From a checkpoint of a small transformer trained on Wikipedia.
Architecture: RMSNorm before each block, rotary positions, biases on query, key and value, tied embeddings, normalized queries and keys.
Training: 149M tokens, 9083 steps.
Each number is 200 + 40 x the weight over the matrix's rms, rounded and kept within 0 to 999. Layers, rows and columns count from 0.

# up: layer 5 MLP up, 384x256, rms 0.183, rows 49-66, columns 128-255
# down: layer 5 MLP down (transposed), 384x256, rms 0.224, rows 49-66, columns 128-255
# gate: layer 5 MLP gate, 384x256, rms 0.173, rows 50-67, columns 128-255
up49,241,261,217,224,165,131,146,197,205,223,223,203,193,126,221,205,191,194,247,156,179,125,169,168,293,177,260,275,218,208,213,231,177,152,217,232,185,151,152,128,192,201,239,204,235,182,181,155,245,240,244,210,157,189,170,211,233,149,229,139,180,249,229,190,176,234,192,252,242,265,167,142,292,158,217,199,223,234,237,190,204,208,189,204,262,232,218,269,211,141,289,188,227,167,249,183,240,211,139,156,260,211,212,211,115,244,266,182,174,223,220,170,217,225,188,249,174,203,219,163,256,216,262,181,109,214,159,243
down49,146,231,285,158,236,135,185,218,248,241,223,169,223,207,180,151,208,219,210,197,170,236,239,198,205,224,200,174,172,200,194,224,217,244,203,228,126,245,212,216,173,247,144,243,179,268,190,207,127,198,231,167,233,213,189,175,164,200,177,220,185,236,195,203,254,150,178,208,170,215,214,228,231,123,266,153,220,174,187,226,239,186,126,220,217,196,132,240,208,197,194,195,174,207,217,162,199,215,207,262,160,262,186,191,248,213,215,238,287,235,224,130,181,236,235,187,211,284,161,207,214,242,165,220,193,218,176,169
gate50,190,136,288,269,271,185,169,165,173,196,199,254,245,149,218,226,209,200,148,265,182,239,218,232,125,216,130,160,135,194,242,204,202,201,256,226,176,177,273,233,158,282,227,192,212,166,172,149,224,145,186,176,254,184,223,194,209,219,198,299,204,207,257,221,169,176,224,172,232,145,206,184,167,232,191,156,196,136,194,159,253,194,217,216,145,219,209,170,245,293,187,228,156,222,206,215,144,262,211,156,148,177,206,197,201,231,165,199,213,174,209,207,136,166,209,152,199,179,229,181,132,230,198,183,144,196,256,153
up50,193,160,299,211,61,206,233,275,180,258,152,198,227,167,184,208,241,205,233,158,176,200,218,159,174,229,242,161,164,168,239,203,222,158,125,207,214,195,310,216,183,189,145,178,203,147,163,185,180,241,197,192,176,113,203,91,191,123,163,171,225,208,245,255,203,152,195,234,226,149,184,170,224,190,128,221,217,243,169,180,232,199,195,187,237,209,149,154,248,160,217,171,244,214,258,182,222,247,285,244,129,222,199,213,230,196,162,125,178,150,170,167,157,194,183,219,256,206,193,204,139,161,202,229,209,162,220,209
down50,209,282,206,193,177,188,231,217,200,192,245,201,144,157,221,147,190,189,140,201,187,205,181,158,238,163,181,284,268,223,215,159,172,298,244,152,180,229,199,204,233,201,162,223,196,179,175,213,272,237,135,193,185,208,190,174,154,212,193,274,228,173,225,226,209,229,168,169,235,269,213,183,233,195,179,244,197,257,245,191,165,192,173,230,172,186,161,166,219,175,176,183,241,188,152,224,166,228,183,208,212,259,255,231,198,219,212,215,174,255,258,124,260,221,189,215,197,290,277,161,226,195,187,154,198,263,204,123
gate51,219,264,212,249,255,265,182,222,190,187,256,193,207,241,163,265,130,236,263,179,141,180,156,214,265,220,234,261,204,196,292,171,204,188,235,258,226,100,233,223,276,191,250,238,226,223,229,235,194,200,141,193,193,240,276,247,227,222,238,222,140,219,275,140,166,217,295,220,204,145,202,198,250,199,229,230,105,233,160,155,293,223,261,201,214,169,235,227,192,221,139,135,152,191,215,202,292,205,209,217,162,179,176,281,227,179,188,140,204,208,254,244,176,143,209,158,231,170,229,196,176,169,172,194,275,155,228,170
up51,180,161,192,150,161,214,232,224,161,203,141,217,170,181,242,291,212,165,201,145,234,240,182,157,189,232,282,235,236,229,133,186,280,245,188,159,195,175,116,231,176,198,203,289,222,165,223,203,177,245,188,219,174,195,195,156,205,231,238,137,199,259,244,273,173,166,181,191,258,319,180,176,111,227,172,198,233,261,222,203,188,150,187,216,213,246,177,146,211,188,155,241,212,175,186,197,202,285,247,179,249,199,197,157,142,264,203,188,263,196,257,210,171,219,215,231,180,217,134,191,216,185,249,273,192,230,151,229
down51,196,153,203,194,190,201,256,218,209,142,227,125,199,199,210,213,207,136,110,200,197,259,208,179,165,244,233,212,162,175,202,258,198,198,197,302,157,241,162,119,199,144,248,227,231,160,189,149,196,230,141,265,166,198,158,195,180,156,166,210,183,193,238,248,267,241,298,213,183,180,258,204,254,224,299,126,233,209,187,220,208,174,240,156,203,214,171,300,203,243,220,247,223,212,256,186,167,268,251,168,219,263,225,124,214,177,170,224,177,261,189,204,249,222,244,235,162,193,216,240,243,212,213,205,187,211,195,211
gate52,165,211,225,217,276,173,173,207,191,187,205,157,206,264,219,210,171,258,225,232,222,195,254,245,205,201,199,232,225,201,227,170,128,190,101,189,148,252,195,172,171,160,201,236,234,119,204,152,231,176,197,182,285,177,184,184,217,88,208,202,177,228,196,193,178,209,198,262,224,127,181,182,194,174,185,199,243,120,212,161,212,145,207,243,215,204,196,234,74,215,178,209,225,281,270,272,200,152,198,222,262,207,186,205,237,186,210,216,172,211,147,207,233,239,140,200,220,125,223,169,213,227,142,234,248,192,214,187
up52,179,225,268,215,231,180,194,190,252,178,132,290,164,117,125,206,216,258,234,165,173,253,175,196,176,194,189,207,219,182,194,191,123,233,179,191,159,258,235,163,152,216,203,206,193,180,197,144,193,151,194,218,204,214,152,182,277,182,156,230,186,269,235,175,261,189,223,185,208,245,183,242,182,172,186,89,167,158,251,208,224,176,215,209,171,240,228,83,165,176,209,175,168,155,206,141,165,293,232,172,166,222,257,212,196,180,259,174,213,157,155,186,243,268,259,242,227,235,211,223,209,200,240,194,216,82,228,168
down52,147,275,197,277,118,158,145,317,240,235,240,227,125,227,166,239,110,172,198,243,209,256,158,176,218,236,215,152,210,206,221,132,178,172,271,284,224,179,246,242,208,241,238,228,226,200,210,126,204,232,200,229,135,216,201,253,206,187,230,214,177,154,250,340,205,208,219,151,203,172,206,202,295,176,179,188,161,221,175,257,268,200,158,172,181,233,165,231,196,216,203,171,207,134,143,154,223,210,213,230,271,236,200,229,195,228,136,175,213,200,199,203,214,273,204,217,189,218,168,163,206,239,243,260,211,195,131,151
gate53,128,224,262,203,181,183,208,239,124,149,215,215,224,158,205,301,235,142,197,228,310,203,236,209,170,134,190,123,237,216,222,171,197,210,197,212,240,248,156,201,143,159,246,146,255,188,171,238,144,197,231,151,233,205,189,210,194,216,186,243,213,196,207,185,233,204,222,146,268,228,217,172,237,142,193,211,218,218,215,206,199,244,204,192,163,201,189,203,204,293,174,266,235,187,200,83,231,176,261,202,263,239,193,177,237,170,231,223,189,180,213,236,240,207,161,183,199,183,187,195,139,182,219,224,235,311,245,258
up53,198,171,246,222,218,176,226,150,252,227,212,298,225,137,212,179,114,261,269,203,139,208,165,234,193,161,213,171,233,202,190,182,192,236,195,154,257,257,305,158,231,202,199,234,165,232,254,170,198,235,223,286,209,221,187,166,201,218,221,182,173,148,189,171,258,260,159,232,230,247,168,194,82,269,188,246,165,174,204,176,177,211,189,293,170,175,196,169,238,181,230,261,132,282,243,200,210,209,95,162,205,205,204,159,175,210,208,160,171,176,251,254,199,157,279,160,184,174,233,141,205,191,184,226,181,74,204,162
down53,197,208,158,223,280,250,252,166,217,258,197,163,199,229,187,182,247,221,209,186,143,119,189,248,242,226,194,214,181,196,276,268,216,236,193,243,190,184,267,200,273,249,193,261,205,225,188,168,221,218,199,164,144,141,162,227,187,268,198,192,163,103,222,157,244,257,197,141,159,189,224,219,200,263,250,230,233,183,178,234,302,222,142,195,186,187,225,207,220,229,109,263,180,147,239,136,201,285,140,206,219,209,220,142,133,173,225,147,225,218,183,164,195,232,223,184,165,187,211,251,177,204,172,191,183,123,255,175
gate54,254,176,163,219,207,204,283,224,244,191,234,250,149,209,258,200,183,136,205,208,89,218,222,151,173,192,184,239,234,248,136,166,205,165,180,215,210,90,183,134,178,196,162,212,169,238,215,230,269,246,137,236,173,237,94,257,208,224,152,168,215,181,153,219,208,190,205,131,191,170,178,185,229,211,134,209,175,187,250,159,169,147,215,189,219,182,209,193,260,189,193,285,175,239,212,213,248,169,209,223,137,274,320,181,202,154,185,202,136,94,229,200,264,188,217,221,156,105,138,270,151,183,176,204,181,231,243,154
up54,215,260,68,214,234,166,168,204,176,196,168,216,227,254,192,243,225,176,244,189,283,217,221,110,211,234,233,176,192,147,220,210,209,185,221,190,249,193,192,194,159,139,235,245,232,206,158,112,222,197,225,189,154,238,232,262,224,230,184,179,164,273,259,192,231,237,224,183,242,118,195,148,180,180,235,196,240,121,162,188,254,188,199,232,164,216,236,223,217,195,237,180,189,279,200,269,199,167,238,178,157,303,193,268,244,163,217,139,163,214,250,245,120,191,236,199,211,197,185,254,197,192,173,231,208,230,240,176
down54,235,207,159,179,140,118,203,172,199,237,224,219,218,192,130,156,201,242,231,213,183,236,174,215,214,225,186,145,224,183,174,169,209,213,204,189,195,199,152,225,165,172,161,151,187,215,245,186,260,275,112,255,224,176,149,260,220,323,163,227,193,188,224,181,173,185,216,249,247,110,182,170,135,219,161,162,219,218,261,182,207,239,182,192,171,202,252,231,192,157,171,288,262,176,196,172,187,174,195,154,232,199,255,159,191,154,190,199,180,263,197,234,124,148,154,232,143,64,198,180,195,174,156,156,111,128,160,199
gate55,198,191,139,210,231,170,236,166,203,184,224,210,219,188,154,233,187,252,222,183,159,177,281,149,282,221,244,231,149,165,142,243,199,117,202,187,155,204,213,191,167,222,210,275,190,193,263,157,262,161,228,201,211,173,182,217,170,256,75,207,211,158,252,235,148,145,173,266,248,274,165,202,260,163,221,263,267,79,230,166,125,251,186,230,208,221,151,176,144,178,155,242,164,231,154,160,222,209,250,166,206,266,135,163,177,253,234,215,184,200,260,144,259,218,233,154,175,310,127,283,139,212,139,225,222,184,170,179
up55,276,194,195,123,208,166,221,208,158,239,254,277,177,225,173,224,216,205,222,171,168,217,231,170,287,204,168,189,210,189,173,294,175,205,222,226,289,161,152,176,177,224,190,261,245,157,298,154,240,220,242,151,197,288,212,222,213,233,221,254,147,233,227,201,260,224,191,197,199,194,178,144,212,226,221,182,214,184,189,234,223,178,179,153,197,239,239,289,162,219,220,232,144,241,208,198,251,161,212,145,224,245,227,144,153,161,173,205,152,196,235,144,205,167,210,224,156,212,206,146,174,158,179,295,177,213,324,222
down55,276,217,193,194,150,210,248,221,176,148,225,211,214,245,155,240,218,157,275,207,202,125,200,241,45,185,300,225,213,207,227,202,243,202,206,191,182,173,229,234,213,137,119,193,225,283,158,221,190,160,207,234,173,234,238,221,158,244,236,189,182,223,232,190,196,226,150,163,193,199,275,194,243,247,169,206,215,191,242,142,58,218,191,186,185,212,261,120,216,167,219,181,211,229,192,209,135,176,229,252,229,241,160,195,242,183,186,248,166,188,180,202,248,235,140,176,201,207,120,186,205,211,205,211,199,288,169,202
gate56,239,251,241,196,140,214,259,208,166,247,189,182,239,253,243,201,218,218,171,203,235,174,195,233,220,178,225,81,218,167,187,192,170,192,160,320,161,260,162,227,190,206,183,156,243,96,98,175,195,139,207,192,210,155,196,218,198,141,170,247,133,227,166,124,170,209,250,152,126,151,221,218,179,257,168,205,242,175,137,144,223,69,228,285,173,197,216,196,155,186,249,319,214,129,178,208,200,132,246,201,257,222,156,174,220,274,151,205,141,241,189,201,110,215,195,161,235,212,213,196,270,222,150,211,179,240,222,206
up56,149,158,179,207,239,130,160,159,166,154,232,199,269,167,122,212,162,264,189,248,240,176,203,212,179,272,228,196,144,216,229,243,140,163,241,189,157,184,235,130,212,223,194,240,186,210,259,260,211,225,202,190,118,202,185,215,220,191,144,88,179,204,281,205,213,172,253,239,179,180,131,211,83,157,206,172,207,145,160,212,251,171,215,158,154,188,241,205,203,189,214,250,85,268,189,195,253,251,167,162,251,165,278,145,299,231,239,197,206,192,243,248,172,216,90,157,202,226,204,136,211,183,206,197,201,143,171,165
down56,199,205,234,200,254,204,202,148,188,202,224,154,207,104,257,178,243,214,182,258,267,150,189,206,268,257,248,243,130,227,217,303,183,160,262,214,168,235,137,177,221,204,197,207,177,175,203,189,198,211,234,107,122,247,150,185,284,305,247,142,225,236,222,181,183,215,227,201,231,108,293,245,209,252,212,169,237,69,198,168,209,167,220,264,232,201,210,189,206,231,155,175,174,265,210,135,160,209,182,203,123,210,245,200,218,263,265,274,254,151,167,176,188,202,115,170,169,226,263,215,169,232,223,226,201,135,205,241
gate57,186,264,253,139,231,166,243,221,150,209,136,226,143,136,160,207,132,256,208,187,234,236,303,211,208,231,246,217,149,279,152,222,173,186,163,215,207,152,187,214,193,225,168,250,244,204,216,142,188,196,235,175,244,203,268,156,167,214,205,195,177,285,234,214,175,127,180,226,200,195,228,228,161,201,211,267,114,299,251,198,152,194,289,248,190,175,255,127,191,235,267,204,232,284,252,107,201,200,195,284,173,218,162,215,165,128,203,174,228,187,261,171,270,168,172,148,149,192,245,180,177,202,161,253,190,205,234,182
up57,207,266,174,165,154,209,175,244,175,225,165,221,122,229,97,240,172,224,196,182,228,213,160,199,175,192,237,135,181,157,213,174,244,233,229,177,160,241,224,137,146,211,185,240,257,199,167,148,168,168,302,188,198,192,194,219,232,107,182,224,145,219,202,267,327,141,159,196,121,210,256,189,204,127,168,143,234,151,129,171,208,198,190,188,237,263,273,253,223,230,157,183,181,184,149,166,173,207,186,233,283,128,186,206,170,192,183,164,222,223,159,224,147,229,258,240,174,199,222,175,232,174,186,275,231,194,181,173
down57,115,274,112,238,201,200,220,166,165,222,239,162,195,183,246,206,211,188,226,233,213,222,296,170,174,166,250,260,207,206,202,172,131,264,161,142,240,289,215,216,217,103,209,283,164,275,140,233,267,217,181,251,166,146,174,132,212,202,148,211,219,100,224,209,214,142,155,239,193,150,198,179,221,164,129,227,206,246,204,212,193,232,182,175,195,174,220,220,177,170,137,194,148,152,184,221,169,225,182,171,223,177,207,245,197,231,200,189,129,135,190,174,139,257,231,178,147,246,183,253,240,225,213,235,184,209,187,214
gate58,248,225,192,231,249,227,150,192,210,262,196,214,83,132,125,196,128,257,183,194,134,122,208,188,207,180,204,154,202,181,228,161,166,164,189,244,210,218,186,129,206,124,187,198,175,193,182,146,242,302,225,244,198,206,148,145,189,128,174,196,219,212,167,241,129,224,198,268,247,212,228,116,173,201,156,203,248,259,225,202,165,190,182,235,231,122,208,181,135,204,230,159,237,214,168,182,220,152,224,200,208,110,194,172,167,227,258,227,171,254,193,225,177,169,197,159,190,143,255,190,229,198,203,241,161,227,140,194
up58,268,157,190,195,154,224,146,218,201,228,203,171,225,269,262,207,265,223,141,211,260,266,176,112,126,235,240,178,231,172,165,194,260,202,184,237,245,205,200,206,221,96,226,244,141,250,206,258,188,176,168,188,204,147,226,255,182,301,209,217,156,258,178,166,266,250,191,163,224,222,207,193,279,166,242,213,181,233,211,240,142,201,146,208,213,238,156,166,172,240,166,181,183,201,261,235,176,142,107,212,124,153,196,200,116,156,266,196,118,194,122,108,196,218,183,160,245,153,236,230,202,226,150,201,124,180,183,78
down58,144,229,279,185,263,251,199,157,188,188,200,141,161,268,129,205,308,106,166,182,146,213,225,199,223,274,221,169,178,293,235,203,239,160,228,218,110,215,222,244,156,200,205,270,131,175,186,228,191,247,234,263,193,194,215,237,176,180,156,235,205,203,183,183,242,126,210,142,198,256,259,213,256,210,198,200,223,138,91,179,156,222,245,226,183,161,234,210,261,191,223,166,208,281,206,130,161,222,194,220,230,192,221,204,132,209,232,196,205,203,126,143,176,165,241,221,245,198,219,192,135,140,242,216,204,248,162,179
gate59,245,258,199,169,219,165,195,197,133,215,204,105,214,263,252,233,160,182,140,198,167,297,206,188,167,155,191,262,210,137,222,217,206,185,233,215,197,164,222,159,236,232,139,203,269,200,258,213,195,163,134,175,259,219,184,161,223,236,190,193,189,206,187,162,154,175,208,180,214,228,186,145,262,236,225,241,194,124,181,213,292,237,182,230,239,174,163,72,160,173,190,180,174,183,186,115,196,190,184,197,249,132,210,209,180,188,194,172,209,206,169,134,226,161,158,189,190,187,194,195,268,190,191,169,193,245,270,155
up59,203,125,121,191,128,207,153,154,201,136,218,244,199,139,242,186,155,192,173,175,232,226,238,148,199,207,254,256,265,234,169,240,286,156,211,120,144,123,150,193,210,161,195,183,231,239,223,204,219,193,166,220,184,213,237,219,189,154,274,204,184,248,199,270,243,168,232,261,208,141,171,247,187,238,230,108,237,248,240,150,198,219,201,243,166,198,281,182,222,243,167,202,200,206,164,226,268,168,159,222,210,273,195,289,236,193,214,228,217,215,215,222,78,137,207,203,178,173,235,190,157,198,280,234,262,253,196,168
down59,217,223,207,183,121,160,208,168,233,204,255,177,196,215,198,152,253,219,260,218,213,224,208,217,208,147,205,150,186,215,196,164,256,165,242,124,155,188,187,239,308,210,119,106,183,171,240,182,244,177,153,188,124,211,221,153,234,229,201,233,156,276,265,203,139,172,230,204,178,203,167,224,224,209,150,230,252,232,201,218,150,193,111,176,168,193,254,205,150,213,160,277,232,193,174,221,234,147,170,232,190,240,189,232,239,251,189,210,154,124,256,176,180,166,160,148,253,174,147,282,162,158,225,167,225,157,232,254
gate60,138,222,268,133,144,192,262,204,208,194,280,196,206,207,159,179,148,189,185,202,216,171,178,170,265,220,210,188,269,217,212,134,180,150,191,204,208,231,138,243,216,136,297,178,301,228,216,229,231,199,199,237,189,221,150,236,105,174,232,205,226,250,193,198,179,202,216,208,231,226,204,227,185,210,203,191,141,153,240,227,227,139,188,212,180,143,186,229,199,227,160,225,206,196,218,173,185,250,225,203,126,161,163,208,134,173,139,197,183,198,204,204,174,265,178,231,102,89,192,188,232,253,204,213,254,250,228,251
up60,224,245,106,214,227,205,160,220,187,251,152,258,191,188,205,181,200,212,142,214,206,196,164,202,232,199,140,166,227,225,128,237,149,205,267,249,247,166,166,153,200,186,198,201,144,126,294,195,125,133,192,155,234,196,244,247,218,175,170,147,143,226,177,213,190,104,194,193,192,247,199,214,244,217,197,258,197,215,210,218,234,230,220,221,179,163,205,219,191,154,176,158,250,213,242,126,224,204,266,211,191,212,150,144,226,155,248,204,220,216,233,193,253,159,205,241,238,239,273,163,207,182,174,168,161,190,155,229
down60,126,194,201,234,141,248,182,203,185,159,202,237,215,225,198,225,264,167,233,162,148,185,168,191,122,248,181,145,143,178,121,205,247,222,174,191,219,326,210,181,180,231,225,254,194,178,201,195,145,202,216,195,218,198,277,235,242,232,199,242,161,140,130,234,231,200,192,135,279,190,163,199,169,197,173,252,186,300,175,230,229,228,157,262,231,149,245,192,196,218,148,292,228,205,234,120,252,243,162,185,192,125,152,261,241,243,195,168,122,188,154,236,266,166,132,134,137,158,229,238,213,182,134,193,203,170,189,142
gate61,239,266,201,240,189,179,211,236,179,203,202,272,175,125,221,186,206,220,243,269,191,275,155,153,193,161,188,219,210,134,275,148,239,167,158,134,113,236,129,230,245,213,178,169,204,252,279,232,181,194,189,144,201,211,261,247,223,235,229,192,212,197,160,158,173,155,202,216,219,225,177,173,159,165,163,226,235,161,233,205,201,91,176,216,281,243,211,172,291,230,168,164,178,215,137,219,247,207,174,148,85,232,255,226,197,170,271,192,141,232,181,162,192,236,198,248,219,205,252,188,204,214,174,211,161,197,190,219
up61,171,188,170,212,229,181,191,188,226,210,182,170,179,297,270,162,142,211,148,225,166,234,218,159,149,176,243,165,298,191,241,112,171,178,114,222,151,217,213,203,261,276,246,164,182,213,213,105,139,186,175,200,228,142,300,156,287,254,178,239,181,234,159,169,235,244,195,170,206,182,132,169,217,241,205,229,296,198,237,197,125,249,227,240,149,253,141,211,191,183,223,201,169,265,143,290,135,214,295,224,198,216,317,161,203,186,214,186,172,244,194,183,189,221,220,142,216,255,195,204,211,158,152,265,183,109,246,222
down61,240,115,160,149,212,174,125,223,212,254,177,234,232,280,271,114,243,186,223,206,180,226,147,163,233,269,200,260,181,270,258,178,206,220,158,191,180,282,279,179,172,267,200,218,272,186,167,150,240,235,190,205,159,207,254,175,210,243,194,226,265,204,188,196,211,165,123,260,173,229,213,155,199,226,193,252,153,129,295,174,112,264,233,197,169,253,248,209,179,245,174,231,139,258,184,199,203,165,253,241,192,177,201,190,114,194,151,212,268,203,168,203,149,195,230,216,217,131,170,215,177,188,167,83,193,154,180,255
gate62,150,160,181,111,121,268,196,269,228,267,220,146,276,195,271,133,205,197,147,205,195,240,179,233,180,224,205,218,255,284,200,170,240,167,221,250,179,196,159,251,236,197,274,195,258,226,201,248,215,236,161,223,188,188,127,196,262,216,184,174,197,228,225,153,161,248,170,277,176,206,196,230,175,144,215,244,144,259,280,199,218,190,199,225,176,207,196,225,197,183,156,245,174,210,245,219,255,173,180,148,263,171,207,190,187,261,161,231,172,251,154,175,226,226,182,217,157,174,195,190,291,217,179,244,178,237,187,149
up62,195,209,172,161,204,149,234,203,218,297,164,165,134,266,255,257,171,111,192,144,260,200,208,184,188,208,214,240,270,182,216,222,238,197,157,182,168,157,136,195,104,223,169,209,194,187,92,149,206,166,213,136,242,152,186,168,207,193,222,215,200,184,237,186,150,232,229,219,185,202,185,249,271,235,275,225,195,208,177,179,197,143,195,207,241,199,210,203,187,207,263,211,204,133,232,318,176,223,270,207,194,230,177,166,267,243,221,218,166,197,136,194,202,193,301,212,155,199,160,204,212,239,209,209,158,179,205,234
down62,214,259,162,250,175,166,219,210,262,211,235,237,216,147,157,249,227,207,186,237,196,153,196,248,144,161,204,174,151,190,177,160,199,196,168,103,221,185,319,234,201,205,166,137,208,187,217,122,229,238,198,225,252,185,226,192,180,198,230,220,206,250,183,166,230,255,215,162,215,185,146,216,248,203,184,149,180,132,198,234,254,175,213,207,189,167,171,266,236,235,221,212,217,140,200,186,216,212,214,182,205,206,235,211,223,183,195,180,154,142,224,239,247,235,192,237,206,178,243,225,179,219,202,218,208,220,234,232
gate63,244,149,214,219,212,220,238,199,165,221,183,157,254,201,173,261,215,231,157,230,284,290,227,205,197,261,111,221,202,176,253,277,204,241,150,181,184,156,220,204,177,240,162,180,145,208,221,209,196,250,194,252,229,251,249,110,186,230,202,179,167,155,289,182,171,140,237,217,172,164,222,180,222,204,127,135,260,245,163,214,221,186,204,253,236,248,231,217,93,200,295,217,213,202,204,246,205,189,154,171,252,194,249,135,158,238,209,235,228,262,212,189,233,119,227,217,186,299,197,153,233,225,249,251,229,186,215,229
up63,161,208,142,202,259,242,210,217,299,227,208,182,237,167,304,229,210,213,210,225,177,120,187,242,125,210,167,199,187,272,237,232,151,226,133,263,126,181,204,159,169,209,214,220,133,218,243,266,123,189,177,203,199,169,274,224,270,250,183,170,242,232,238,214,139,251,275,157,159,176,193,200,205,121,194,159,241,248,223,208,241,242,170,189,184,189,180,217,194,203,211,200,194,203,219,183,181,137,188,132,149,155,184,191,200,195,211,178,215,277,281,152,223,188,179,140,168,209,215,183,154,252,111,277,141,202,175,153
down63,174,149,240,186,190,260,250,315,175,222,194,147,211,179,309,177,255,198,119,173,217,176,195,202,241,204,172,274,231,202,210,114,157,221,193,183,165,243,234,192,185,249,155,260,214,208,215,185,142,222,192,179,215,122,220,169,174,252,160,166,169,174,231,229,142,186,221,127,260,131,233,265,255,137,228,251,206,222,246,196,197,125,153,215,178,140,245,245,190,182,159,203,254,170,241,155,218,128,167,141,222,246,190,230,174,250,184,133,212,197,204,237,158,175,205,138,241,214,152,210,205,202,232,203,267,128,183,123
gate64,188,293,183,205,203,208,266,216,221,186,183,185,265,212,222,248,241,228,208,222,214,165,169,263,113,233,207,230,214,211,231,147,170,137,190,304,200,69,150,196,174,227,187,224,149,183,211,193,172,273,237,174,177,112,171,215,246,240,231,151,205,199,183,154,264,171,200,188,234,216,254,218,236,138,180,257,309,174,240,202,170,144,278,236,260,184,251,210,242,186,131,135,203,198,145,274,185,230,200,147,189,236,230,137,232,203,154,248,174,238,232,179,213,157,203,217,182,186,227,155,250,245,114,167,206,225,201,147
up64,271,194,193,209,244,227,224,79,288,224,136,159,137,164,212,280,271,182,139,103,188,183,284,177,140,229,221,275,218,208,169,165,160,169,219,175,229,121,219,202,218,176,219,201,204,161,243,223,238,188,117,233,233,197,243,254,178,225,208,132,198,255,213,229,230,143,171,184,196,201,152,210,214,115,198,200,203,158,216,246,255,250,131,256,165,134,185,158,251,133,255,210,220,221,191,194,168,211,194,226,190,167,155,237,240,192,228,202,119,201,160,187,224,235,239,224,170,118,221,233,203,240,202,156,191,156,211,276
down64,238,171,147,183,272,186,191,272,146,182,216,226,154,226,203,162,196,234,186,199,140,161,189,248,224,246,241,258,239,213,175,194,240,199,297,258,113,166,200,217,218,218,177,212,229,167,205,230,192,218,196,211,138,98,183,184,222,213,261,193,164,218,243,168,167,268,189,210,186,167,197,186,204,133,260,203,104,193,285,163,165,175,240,240,149,233,213,225,170,154,233,127,206,214,202,123,222,201,210,176,173,256,222,165,193,185,98,117,242,129,202,190,186,205,228,247,205,238,252,195,268,147,230,223,140,169,174,241
gate65,257,220,188,229,218,150,218,227,186,219,149,225,194,228,192,166,228,149,247,271,138,187,166,224,241,215,258,197,225,173,197,256,174,165,146,199,208,225,239,151,196,190,219,189,230,270,206,243,229,191,176,238,183,163,245,155,198,226,264,238,255,187,88,223,215,166,224,143,206,155,197,192,274,248,243,139,265,146,155,160,147,210,250,285,197,285,196,261,107,95,203,153,249,199,197,221,256,259,250,182,213,222,161,176,179,194,180,193,174,237,139,204,204,254,195,236,213,211,177,148,228,160,225,253,209,197,141,154
up65,195,211,187,207,177,175,183,170,281,211,122,268,267,176,225,182,176,256,169,269,243,193,222,167,212,171,189,203,195,266,115,266,146,215,214,174,221,270,222,178,184,211,229,237,253,229,191,198,188,136,216,247,239,111,231,133,177,247,203,262,306,242,178,152,211,174,218,223,239,224,164,126,216,208,161,223,246,253,228,197,254,202,203,246,206,225,171,189,194,233,173,247,198,251,181,104,175,140,161,198,245,199,179,215,231,190,238,209,168,212,201,217,191,224,180,164,223,290,192,177,193,214,253,126,215,212,124,180
down65,216,201,176,166,243,169,214,243,180,196,240,234,189,185,174,183,221,258,195,209,219,204,182,228,140,185,215,293,174,193,185,199,169,180,171,174,227,193,214,259,253,218,218,225,291,164,171,166,220,203,229,239,259,205,157,205,240,223,286,154,236,141,132,241,222,209,148,185,314,220,176,167,192,246,189,211,185,155,304,157,274,126,209,184,253,168,201,189,139,259,225,140,251,137,220,144,145,142,224,187,218,145,256,156,269,247,203,214,145,253,226,209,165,224,201,200,177,215,259,214,181,202,196,202,185,213,179,202
gate66,234,210,262,161,229,213,231,201,199,193,132,274,151,200,181,141,207,218,168,203,148,156,218,180,216,234,160,167,152,191,217,247,153,171,302,102,161,219,135,223,297,219,184,179,177,204,91,212,181,221,192,178,129,211,257,237,251,218,255,160,206,211,210,236,211,226,154,227,176,108,176,218,271,211,215,120,218,207,193,210,242,205,193,206,192,285,216,167,121,227,155,199,152,237,200,225,237,159,257,189,173,204,127,129,218,180,315,211,204,180,146,207,174,131,213,222,274,234,199,195,111,177,220,185,213,191,237,277
up66,162,182,202,213,231,159,220,168,231,165,229,223,174,235,227,125,220,243,210,208,202,235,254,219,239,210,191,162,119,202,223,269,189,161,225,137,274,174,176,203,196,273,190,172,204,217,219,124,126,189,184,203,204,175,219,171,222,123,227,236,196,217,205,145,193,208,220,173,226,259,143,146,138,233,236,181,140,114,246,250,190,175,260,217,203,233,173,194,254,167,223,157,218,169,246,228,169,170,153,203,166,174,149,185,220,86,227,232,219,277,160,228,189,140,178,186,146,190,229,218,185,174,198,233,201,186,246,223
down66,221,201,211,202,250,160,173,135,234,185,296,143,141,226,157,190,186,126,173,200,201,159,244,182,152,184,260,194,185,232,244,227,251,206,161,302,196,221,269,182,233,237,184,200,168,200,196,191,233,176,244,242,173,138,181,185,203,214,215,201,252,158,236,159,207,133,195,182,165,172,181,196,198,222,207,141,182,118,149,190,260,198,195,182,171,209,164,278,235,174,218,179,116,178,201,239,197,273,199,222,206,188,195,177,147,205,236,242,193,150,218,235,184,211,169,187,191,216,211,190,195,225,222,229,192,216,237,172
gate67,243,159,181,204,209,248,213,271,209,153,181,220,205,295,214,203,130,237,207,225,196,189,258,140,263,158,144,246,236,241,202,253,163,223,236,181,206,237,210,229,221,280,180,196,187,186,190,205,198,264,161,185,165,165,189,223,175,216,170,237,263,218,172,213,224,169,210,213,180,181,165,247,178,154,216,242,208,236,115,200,221,222,198,185,137,182,225,157,162,209,185,254,214,218,229,217,238,156,160,245,233,133,159,170,207,185,237,198,190,202,190,194,194,212,198,231,260,167,174,252,220,281,216,189,242,166,171,167